Weights of a small GPT-style language model, trained from scratch on English Wikipedia: 1.44M parameters, tied embeddings.
Each number is 128 + 24 x the weight over the matrix's rms, rounded and kept within 0 to 255. Layers, rows and columns count from 0. Numbers have three digits each.

# layer 2 MLP down (transposed), 256x128, rms 0.0932, rows 221-255, columns 0-127
112147116155119120134134179146144101133121119127117118092148092117152133084175115156146142109142129103081151171109107155170135168109178155106136086135146144138148119143137102122125109126106131144114160150129113136111119124103143132133098101126126110139103122089130180101096104088121109081135121136074160135139122117122190122143141144141154147150125115157157106126090146143131098083160
124125158121131106140161144127144148125159138134137098128110110168141130129137115141150110103137140122180127113092103117111121186108111120142123129144098160108158138172155105148123134102111107097150104110161112110121098109103157107161107154150093176087137111123133114135116138148134150098164151087107105165124165142145155144137129112126125100088160137105125136149120120095116125086121
142088143106076176109176154118102106171127092110118120109175136171107128155171117141083104099132097117097128077141124154145126126099137121141158114154097176085111126115136107138133122101147113143224163076097100162121107114137147158131090170112187133128119147068124092140157114133124157121132110163156114110140149128141096149097154116142117107140067115132142117118119137141151166164144
088131116101098127038123120134078103150162120121079173164151135082096145120113124150099145162137117122140144149172158122143110137134105122126122137156172145156096143139107155137128130183118105132130163121103115124161156164165142118156143111109090152157152129104105161115112132131111115141140121095144115101135173125119129102093131118134118102094115134142140136112087145108142119178115
161119175161102146118122107139122137178134141120082131113153132091099140092124156116131139128136125117068094163116136090097146119162081103139122080131133139105116139110165122113149152119122132153123152129096099110134159129150138131155124109103140154143117146139130145135123136135106154110123141083134159145142127177067167155118095109097116140117143095145166152087144127142147134141078
139086075102100151106135073145110122097089130113144167130080143140106157128129125108144130136148117107103121152080111093090179169132129116093103099156170129193075186150086122099079166124179127112113087114127136117144158125087144133085140159137159146128117131176096144172083152107101145152130138114095158138159189156135095126175138106100134160134120123157100146146125143147131098142116
101151124137144106143129105144156163134150163135120114103137146132118132124140108151120119156128108132085125115121146123120155089122089099136154136112125163125135115094143101124130139145154124123111143113125175155184112105116126161113066159123120119137114099132110153138135131162114161104130137137110124112127102136086125092136118147153089109090090073090140159149185142094152113160143
148145151097126119156124143104124120129154138098103100105154147117134149099134155159089144118150130132126166117142169116123125111157118102129121154115137156113113117128133132128146115131113154096105110151122149149144090105092124075100099132152163137137166156111111147089110122113133167108118097135152125093150134091117158170096139119108094153145137203125134105096071150107130168126098
122099179100137123118085113119097090119142165136150124149092137123126144099128157098156147115107144124150114151109098150096119095143089145154069095080089162126164103136169197141167102125111138159119144138067096164107159149112089104098144170125121162164100141143123151158148105123135126138103151122197157141152080186092114126094122111148135142124118183153154135068095103093164130126146
106137104078095114100083107135157095116083174101131170167122125087128138081124124116120129158175174145112102099088116145132133117128157136170119110162162123128133172143159150115115125118100092161096093122127138128131134086153109113177137176134081137154148110145108176117157099137113115133154120160124125175132184088119113137125091146089148151123116148186190100101143104089155148120108
153130159134170139111141129102112146133138106129083160117168109140132115124115143148081136091130116103118147168143162140124142139124152098125120135133157128155133100110067106130180104138090157127136105115151153166133116111112126117128128143151137121151104188104129075114088106144098113114149104147143151132153106128117132148158114155120149096138091107110123106130135125174105133152122
137117100128120113098169120112114129058149124133189125119123113110112142141104123115136087115083139159122080184128153111150137132106097163144093107181120107119121187150157168135207084092151154122147091114147086158171162113164116090114116133139179112093085101124157150169131126089125082178137113152131124131139180135139118131121110155155090143097094113143114177095113106090170121119106
065097117185188140119108123136127173120126077089161155067110091065124095117150153112113149118085115153156106154119151133130107162115144142116167124121158137110157111132130118147138104086116111146148140153108133098180124119131127122143111086101150139143152103153098138153109142150087122157110105126167128150162152090090167106146138113171101149122123122138115131136131116071153135153137
125147114134115122105153145096100111111112159144097131136081142148166103135118173120107141109156154133066156132098117127109109102147149136107130130160127095136120098161105138134108098129158125131123105116160135091202100117120130125137126138132168103121158131115117157130105166165139124135177152150150127109130128153102113129104123154129144121116119139126105109127121131109131176083173
151131135110122094139114113115081110140159135138114130126128110145105144127125134142151145093148147134149174100117131054137137163097143160163166144097137166132128115152105137158156136066116141054115117135154131176097160113108134136158101149134074095119138118131123109140142156129087132120180107130096099139124132086157074154161181124086145156108133132115122062156111150136144100133122
132118124145127150106126145117133129109160095096126145095165122153112097140085131125148109092096127089135138117097143137117134100118142151168114105126135125141176151123164194124104140116106132122155122134097138121131164119158172132174100112182123133142123110091130102089114116170138123158148111104127125136138128130094166086120161138136128121144139109121148121137130096110163101133142
105063105108137150150158125147131089143116086106116138119119119156146130147132117128138134073101158132087087152132116152077136125166141131138178097100115122114130116068128152158124150103112130107138137136116129147131129140158111138124102079170123134120150143148110111139139147152157084136122167138099137093164116126127134164127096132100127122177199121107138124122177140143141086122117
125148105084141143161134086108151103151155133152126168128108131120136137161179156139160101149134155099107156126187162128109153096140192083087153116139123112167131099133180106128119156122107112171117093125041118104129122138091144117149129180131171132130153101133149116095113147069103119148102117112074097104161107105101160150091072137119177133151073075173126146081115143146115116148154
128156117165114122122135140127137094100139095090111153128112144116118170177131144157125132129150126128154140104107116107113103135157110126136103129145103107177123065097137117122161179160138124163115108130140106160158158139165098159141172096116135118134121055159130131142129141117115127167108130092136143094105141122151137142080151124137092137076094168178076119131115104119121103154118
128154144113116104125138152144146113133133137102105100104129146113165116131145132086126124169103145114116118108147172160147115167109102126155133148126102136123130129095111129129116126120112145101151130151130140113163114124175113126105130156130101119149157136155136156128140121151090111145128101137110091119098125124147102105158120132124077116095100129119128107179141127178129135157142
139131125135177092080141109141130122147157146121128087106106145115128122094089144143131129118112141148152138090159146113083094083126124157143088147110179107134111134126150130137141165124122130148140124138081135153122110137135128121129159124119154110127102138136155116142149080132130174132104149117150137170145145137104181132140135136132127073115146118083130123136117100117108135125123
134086146145114127147080155118116098109186170146133120179116162087160111160119157142117160141109123168115128128139135137177125117136103133139109101124075129125113121110119126137137192150123117154137101091128119074112142131115145124124128143146165146131105133159120126152136124165140099080120088094104153112121135107121123109149111099132140092169177124112120111110121147112099161122135
103143144167126128147124147138122159145131096140168100169154132147152132130138122118106117104161123141155147123095132112142137112146153097106148150124109163187102106142113157126147112117137117111088143105097147104136110114089140157144092148111091119125138137157107125130144137139120136143113095149134151090114115157166124151132121099137150105118103133096111112102123115135095131111120
123117154107132126128093160133120123132103132138121156164097092159093122123182146109128177139138105146134140174153102137126094113079150134139111117109133088120105149144137147174142115143134123139137145154083109104139161119152132106130125138117127173113135179143091121127094113130138116109096168191104127118105108158109116125170104153168149096110085103096109150119122093142129115133176
138101135154134157116095172137135133138102117147116131152131083094133109125101105102118106116108134124122094100100164138127125115162117103150154143154125149142135115128099124158159173141162134132126132162141137152148142109122143166139172100135072118132127138132177139139178122113161123102137118124142115113136123136128106089100093138114117124122106119084146084138099121157140134123136
133115143118127167135129096074101142117142136118123122150127087124127131128114118170108118107166124141142121145143131126126156106169051094126111109127113141138095161156173117100141105165111132147135141134162139103125107119150148114164109128144114158103151117115156146150114126123098109097152115131121135135094134104113121175133145145128205154143146158109122138141123102102090131119107
115136120151176153165154111120117145143101110116103124138156113136143140145149115119142103107087083128138161122127147135121135118138133153149116130094126130130130110106088125172146122108128143104131129154133126123133131113105187112150109112130089118112165133125136072114099146106118144094136093121115133172118135146162122123123140102084149156101155135115156087113144145161123112138164
076152136139165119117108160135146178133131114119127119107119155123144162152129129144079140085096105139150120105138072167135139142099129130102158160117125064116101106167116157160138131139107135123167158127181117072132136128115139129122100104136125119128108126071134111166152146132121123131112135137159107133120156112103130138127138144143135132119110165126134200116183091093107097142055
116129118141122156105117162105147163135125081135124101105135131122140144125107121138169144134124071126090100128156104136096178111143107157110177141055138104133150148080132117095100143130142127117164123141123104107134120120156094165129153111135154127137113068132147098125153145151101161166094137153139125088142115143128144132110107160161115120141136133138119138138136134113180140093083
147135140132192125158137166138118091117157070153177211159152111089060107152156161128143157120101134129106123132118118145165118077136138137129112142124122095174095131154108101130139118168114126096102159128127124097125119108158111091146112122138094158105091135090121113122071142139104139138131122171097162146112136164104134102133122137130152125131104125136154131137097155108117098123129
095151104124118067156085086122135128103080115158107111123108146164189119121102088147095153154135130116073113087157102116128135137136100119131160100147124152126108111100097142120105123133139159122130104138153126166160132094136098107135158127147133124160119128162163151119141144152135162158086118101139155138166143106138137138157108079123147138107134124139112110146179122142105153107133
137135071112117135157065157141171086180043086147158199135117141141147140128131142091120152109119132130123158089117120170140175107150155107156128132134099186096168131062149133136111106131103128137108123114106149108104147091089087095176113154153152125180109171090129169112086138144105141113151113090094124128121110125107136118171134148162152142119109129133129162077148179118084160099114
108124146136139124113145142144074136158155166178121119132127128138164126125146115096173129123141121147159152138101146129121098110074135123132103143120142122108117102116155164108113126123129148118177148126136112140134108095131110135123160132123143088132165179104091086137128125095112080113137129146108101134085136127071151184107144185157126115130107148130114129135176150127098089130071
148118076107109125152091139173153106140118129148118076127141172123088111133178116139120136158122153157163138139136122087150116072092113154137109119117076117122163151166162165136114089125137145100157116124097151152115133104119137118118167143158167135123092074096106165138145151122130136156126127101112137114116159126134144099147122083100100158091113147197163139104189144118081087106136
160134153105184128139134119133133123130142119137090158076167135100122116121110130139114118095074137118130123170120123171138155096105124109134092138141150164150138116101092135120134143070118160122104132099093123126142110140074145101130124148119139130148130147081073127153150119140125102120123124128118111114118122159137114147099129132159132160165177120121095128128124119143165135147123
# layer 2 MLP up, 256x128, rms 0.145, rows 222-255, columns 0-127
140099137125153133159138132124124162147156148145066125136109121171170131121173141122110089139125124112164168150114142178126128150155125114093120149125120123159115127122061084141160145121134156134144102120109167124118129118129111101131080146157166114160132093146139088119121123137086135103111116121080081126125126135104124117098122108135143104113141152136138120135120128124126112132122
095125135138141131163129180174131161067102142191139154098122101088089086139116138155167138152132115124091091136086143148094100128113135168135122126139131160118157103110116146142163112127109136150099100079144150169156163146099084083110128130100146125099090148083137130130090146140112150100097117121156117153130158126129123105176133115106124138154165096150139157145118140100130129176139
120122140127133162140139099132187163123133077100128157112146118125145075147141102116156121126112108174126115130155155128096104125132141087146098165152123153125126129105141137096131110129113139121164126082171160137137109126107098167106073142104122137127134155140108134117146149106151102109166139089158115113099121150129100128144161093118129110124103121137151159072135165157149188107117
114093083120120116134152160127192161129125088110169106112117123154127140150100142145133101138085130136199172126121107125132129133116161118159165153119128137152165136108133149149111115128141157107121109131096187165095111119144117137119142145157134124111162119072125131130099107147117097134118146129147104105132117116130111127134165145080132111103088126117128094154128101133133142049164
135090107106166127099095083126131134073098166108136141136075137187098106096124115100140190095103112123078155121190131138114135149128129104161099105162181131147107120169112110140067140124152129112180130080125107138081127183101115135120122145191142123112155119138132164148120123144124138104094096161165101173107151157133139130145134113139111113099100127103102143102152143180168130121165
110191165131155100120113127126129146128132169127138136144127154135148114124114125096142124151094127092113115147110129101139146133132128133136139135135144143109161176124114128147149125104110133129115115119125171141144107140141098157171061158100092105119133110122108125136140140159108135098128106129155103130108126115117092114092180150142152130145081115142159118142160146076114104151122
066143081124138121137109117106118186064119134110121157137160150136137117155152089093141102141136104135134120068139156186124123095142137090136111098135127131135111167142141143138081122139130127105061120172110123143155171105146135159152097164120161140081110119163129130142091121145171131161134112135132086127122157161090102063135121150148123149164103152117121144135117142100121102157123
147086150097135083160093132123115131144149175156157129135130130134093146099129098100098105118161093116196194076155111133118117110133141172104123140121120097141094152128119145093143124121145132134158106128111155134113085127138082127107132083071097190178130135166137141137155130162150122148102172087144136123117071136132126105101137120148145207113138149167169130085093141106092152098153
094123145103162120168171086101133105125187172154142157087084130117134132160138144088117089167110166135080112061124141128146122163149138125189145135093117121082122189104110120070120124112137111128120116147129137131116085094129091148124126145161145139191123147166105111090195143131103141117153146091114161107133137115117080116136096152112133105121167098143178140129132149127142149127058
104134110117090134108123127118173109114138147150101140167132156147144152096139127115081113136160146139124111128103130139128119130160163144119129179155130112166137104120143102117121172173116084110129141163106101099168144125144147117157126120141129115091110156122143126129134104170131161091131123117128134113148100141127094118134130113179150140101082073127155064087111121165136135128129
184122107111132129126193080146101159125115194129155141113133125122168131111118119132127130124144137103127151149103158077111105166096183117140158159129046108119169138071117149124141155116175106140174120118125139153138104169144119084117087140130131101139117137148116174136147126109125109133088130092099153091144146145126115096133122171169077142152112152149166119122084151166105150117100
139118121127182124120128125147113142169085120111138207170110129046157097111138157164130151094092130135133130136113087071190170163142119130133136101103153077127135155110140131107108102115125154151135122140132090168088121146129144128159144123141114122136096120158063115080153152108157168114109127175121131144160083161141089132096147102112108158144113090114154096169099156113090113149141
093147149073159129131119099126145090141137111163123141112096143130126152112105089133137122128132160132140143141153123156164155128108150134177139132126159112130134137135115134106147120122110074129121162204122113135112120172101128127144104136125125145098113112147168145102111131130103132113189093106119087143135098145142095113124136157121118111125107131103111127124096142125159073100103
128127151106145124121147102068158150160152104085151146093075126090135109148119164131156047125166135136113081156137144146124130110180115134084121138120121085130177151128133101131130100198132119129167121101082114161130153161146144151113133186092151151116153148152128160136105126125129122115090196160136082080125152123108120083126123129113140133147109114143106135126162075132119131108140
149107161117148182167128121128163126102157116110111144133100122090122123141142147121151097158117104183105119112146139117143121108164128108128095162133108114116106125117126131103111118117125123166113075140101144152146127167161124088147109124082142095109137105129145127100107137101140098110123095127124104148144147129134118129120122157104134134134113161142140125203127098173121144165139
128115128120178123108163127115156105148124105140147120129123081184165147057121124108152117143071111122166177088133173117120132089116120158133129139114146168133159149138095144099121158137108123106136137130115159139085151095119126097122124144132151133124156156090144145111130100121143122139144086125137156122129132174129157104102144168113124095139140142142145071131092153130135109118103
148098077130151115128171118100193133162161137076137167144188093124149113160088118177167124141143119125098164120149022125086162104172162079160159104105121152101115122134107103144111127169173094175139109093142129148121130143136152129091108134151158117099157120150187075093114129086153109164148164156138131141151098148069080073074142116147150122129111102155118093085113084119108173114114
144117175116124091148149087118142118144133164158143072107108134108103105121090097119160131120143155161106120147094131149134140112115148186149118115098151145091137147158106118131101099105112094156129156094119096104104131141153135150182136147120133114140147147093122109088125164155096120134156141120120157129114105133128130129145090093109124192140156110056116099102125163146152160118113
085123136120140140123127119121164118141133133145134131132130115144116130086119132110119150099117165143134137125090110110131091129113137107109169128121123123106118142159173150119133136112137112114117134152154126119146134142133145090141126144123100123135146124112126091101120144113145126104123118155138106151152150151132138088167125110122142142153115131103127138111119121143100140138145
083144120126140112097098128140148150107101115128111138114157122131102135158136153115140099138104182111119120146116120118139137145122095107143130150126140157129158147133106111129156101150119137088110142118118122105150114148138123141146108138157155157101129109132168119159143105157136110137132112138102136072145094127152107118167148105121104124123101124127140103126130098132174105143106
128112143125145068176126098134105134112118141152140073144119192136132121123100130142135152124119122117195160149109134159122116094093141123166117132099169130114124176128127129100138105141110142099082124122112106143121150121092147108113103156120137109131125129156124095078139121142137081117092117109156127150138118157144156116129123171092124093135168132109131115135153172124128161169097
080131147093173121136106171118159139122119136117129169118117158134130089139169116123125134131093144126101095135178138102144114149152121146101119115096135102096138109130168120118108098104112126155135166094146135143134162174180119104119122091092139109142109123107145143124139172118149141160127150118142104139155179089116147132120110154144140156069139125123094105169110060118135113125105
170133141089101170177122150149150138075103105122089167103155121167131145114098139091126112134084151109100128134097106152139145138139122102187152158109111124105148133077122106175127139165146152141122102120104178115107127089098097169120092095124091114140148165103147114115137174107160145118125144094131164134129108147143167124153135109160142133126149097132111136084118132123137110130148
138123151142143150100123124155111141136143119134120094162113114120111106151153111152146075112145145150132145111124112140137096114157120108172129145144135130119102128105096169107130161183120140154111089099122116120106133152107161117096128119115106146158131166119130137145120084133132133148139129145103127160140131129140124145127146148087154149096126145134115130102126096139100172132134
108122122137120115118129111177128119151136138091122150091113115151166159143084128147147153129136111108100134147145131112157134116149114108117139123135176163104108135094135136173137111122123128114137086137105099137111163154104160123114167098135119115160127121183140101130102154122136135106094096090134159130134184113193138135115173110142111146103165124098068140091181146131138151142081
166117135111133136152170158127179139108133180120126110105119086064152131152112120126149133149162147137132122118109135116119142114108118146159112159109151091107108148156137109096098110155178143139121129123133099169126126139130124105101116143118127113085136077133132138160124156119106146126104094155136089136155154114128122153127141105143127139151141142138136074112092102091123171139105
118155135126116126145127123164157179110113133097080119110112127123105127155149119098156162146129119134129134119175105152139185124129139137115160189086124135128174108079122122075154162144118128116118117102107121117127103149121122160118094140090177130125134123190120106117138113169155104103099148081117142104101129145140098111118106176138149162115141100119129147118164129144116108155062
136127133101106149167122174154124128147126134124162109146100150130090116137129120088145126102141162129192160075124119106146086168111086114140150093185122177120127152111125165167115120111118137115109122089138169107156148117150174089145107169132116112141119161136111127115117117127086107113161123124149103118107124124121107127133159091143107117120096137105109137119108141141135133168180
163170117136124173176139107179156150099149135136141180090116133145105114152133051131142149108100134121123121191129095131124110126143115103135116131110101077115082125120143141129113134181115128101093178104130115153109144127089135134140104095131096149139117115104117151143114154179111145111125129103127169166148120164155117131118098110132088108113106139107125167168146135089125138127142
115111093142097105100128125119166144136139105124141173168125138165122129173118152135092098130096131161107114151133123175137167107106137135130192105101132147132137166138125123138152143111106103091141096143087076114149140151143122108181135141109071189111124098098149139132149132131135123104089137137104142134147140110099122133112129123120120135106101132137100154149105110118112113160105
091134110101149091123104137131148095170108084130148147149106152101148133144107082179108110135117122168111147172107169117124156148140143196173100142169133178087105145121196163150115123138106120105063150115114091153090119112122120126176162131152163138124068160123156138151069117123115113099109111133095114151105104124121119127121144166152096117132097113093152164161088131136044152095139
095109099114147137148115153165125159099147116097142130135101165161092137139109151167127145132133103157127106105097099111145145155163076142130131157149123121091133140101131144152118153158098139090095120117096123108159085172092151116123164149148124129130105103115133136132130108144165141100099108108106149093126139153150166118201123095112132181114163144121127094122117130094153165102144
116120142108126113082098112122139138090133163158164107168137121137133138121137120201111148092125139144089167161108144110122150164152142173124079141131151149134091123150125100121113121129117089181135149132124104174085132108104131141127134110174099143086095137107149154146079178106104187122098190157096093128152176164116126089127162110133139139116052114091108134154133130117099128117145
103164163079146116158136146133151151134127117128105112110099097119134117089115128134122104142109118113148148105126156142136134073166108083123116134140131148128075140099137137116129163128136091113121103151108174116137182133154113157090150119123129146107136092135149129091115116130112107169111112134078137098140177168141154077127146154103129177136138155099153137163104137142135134123156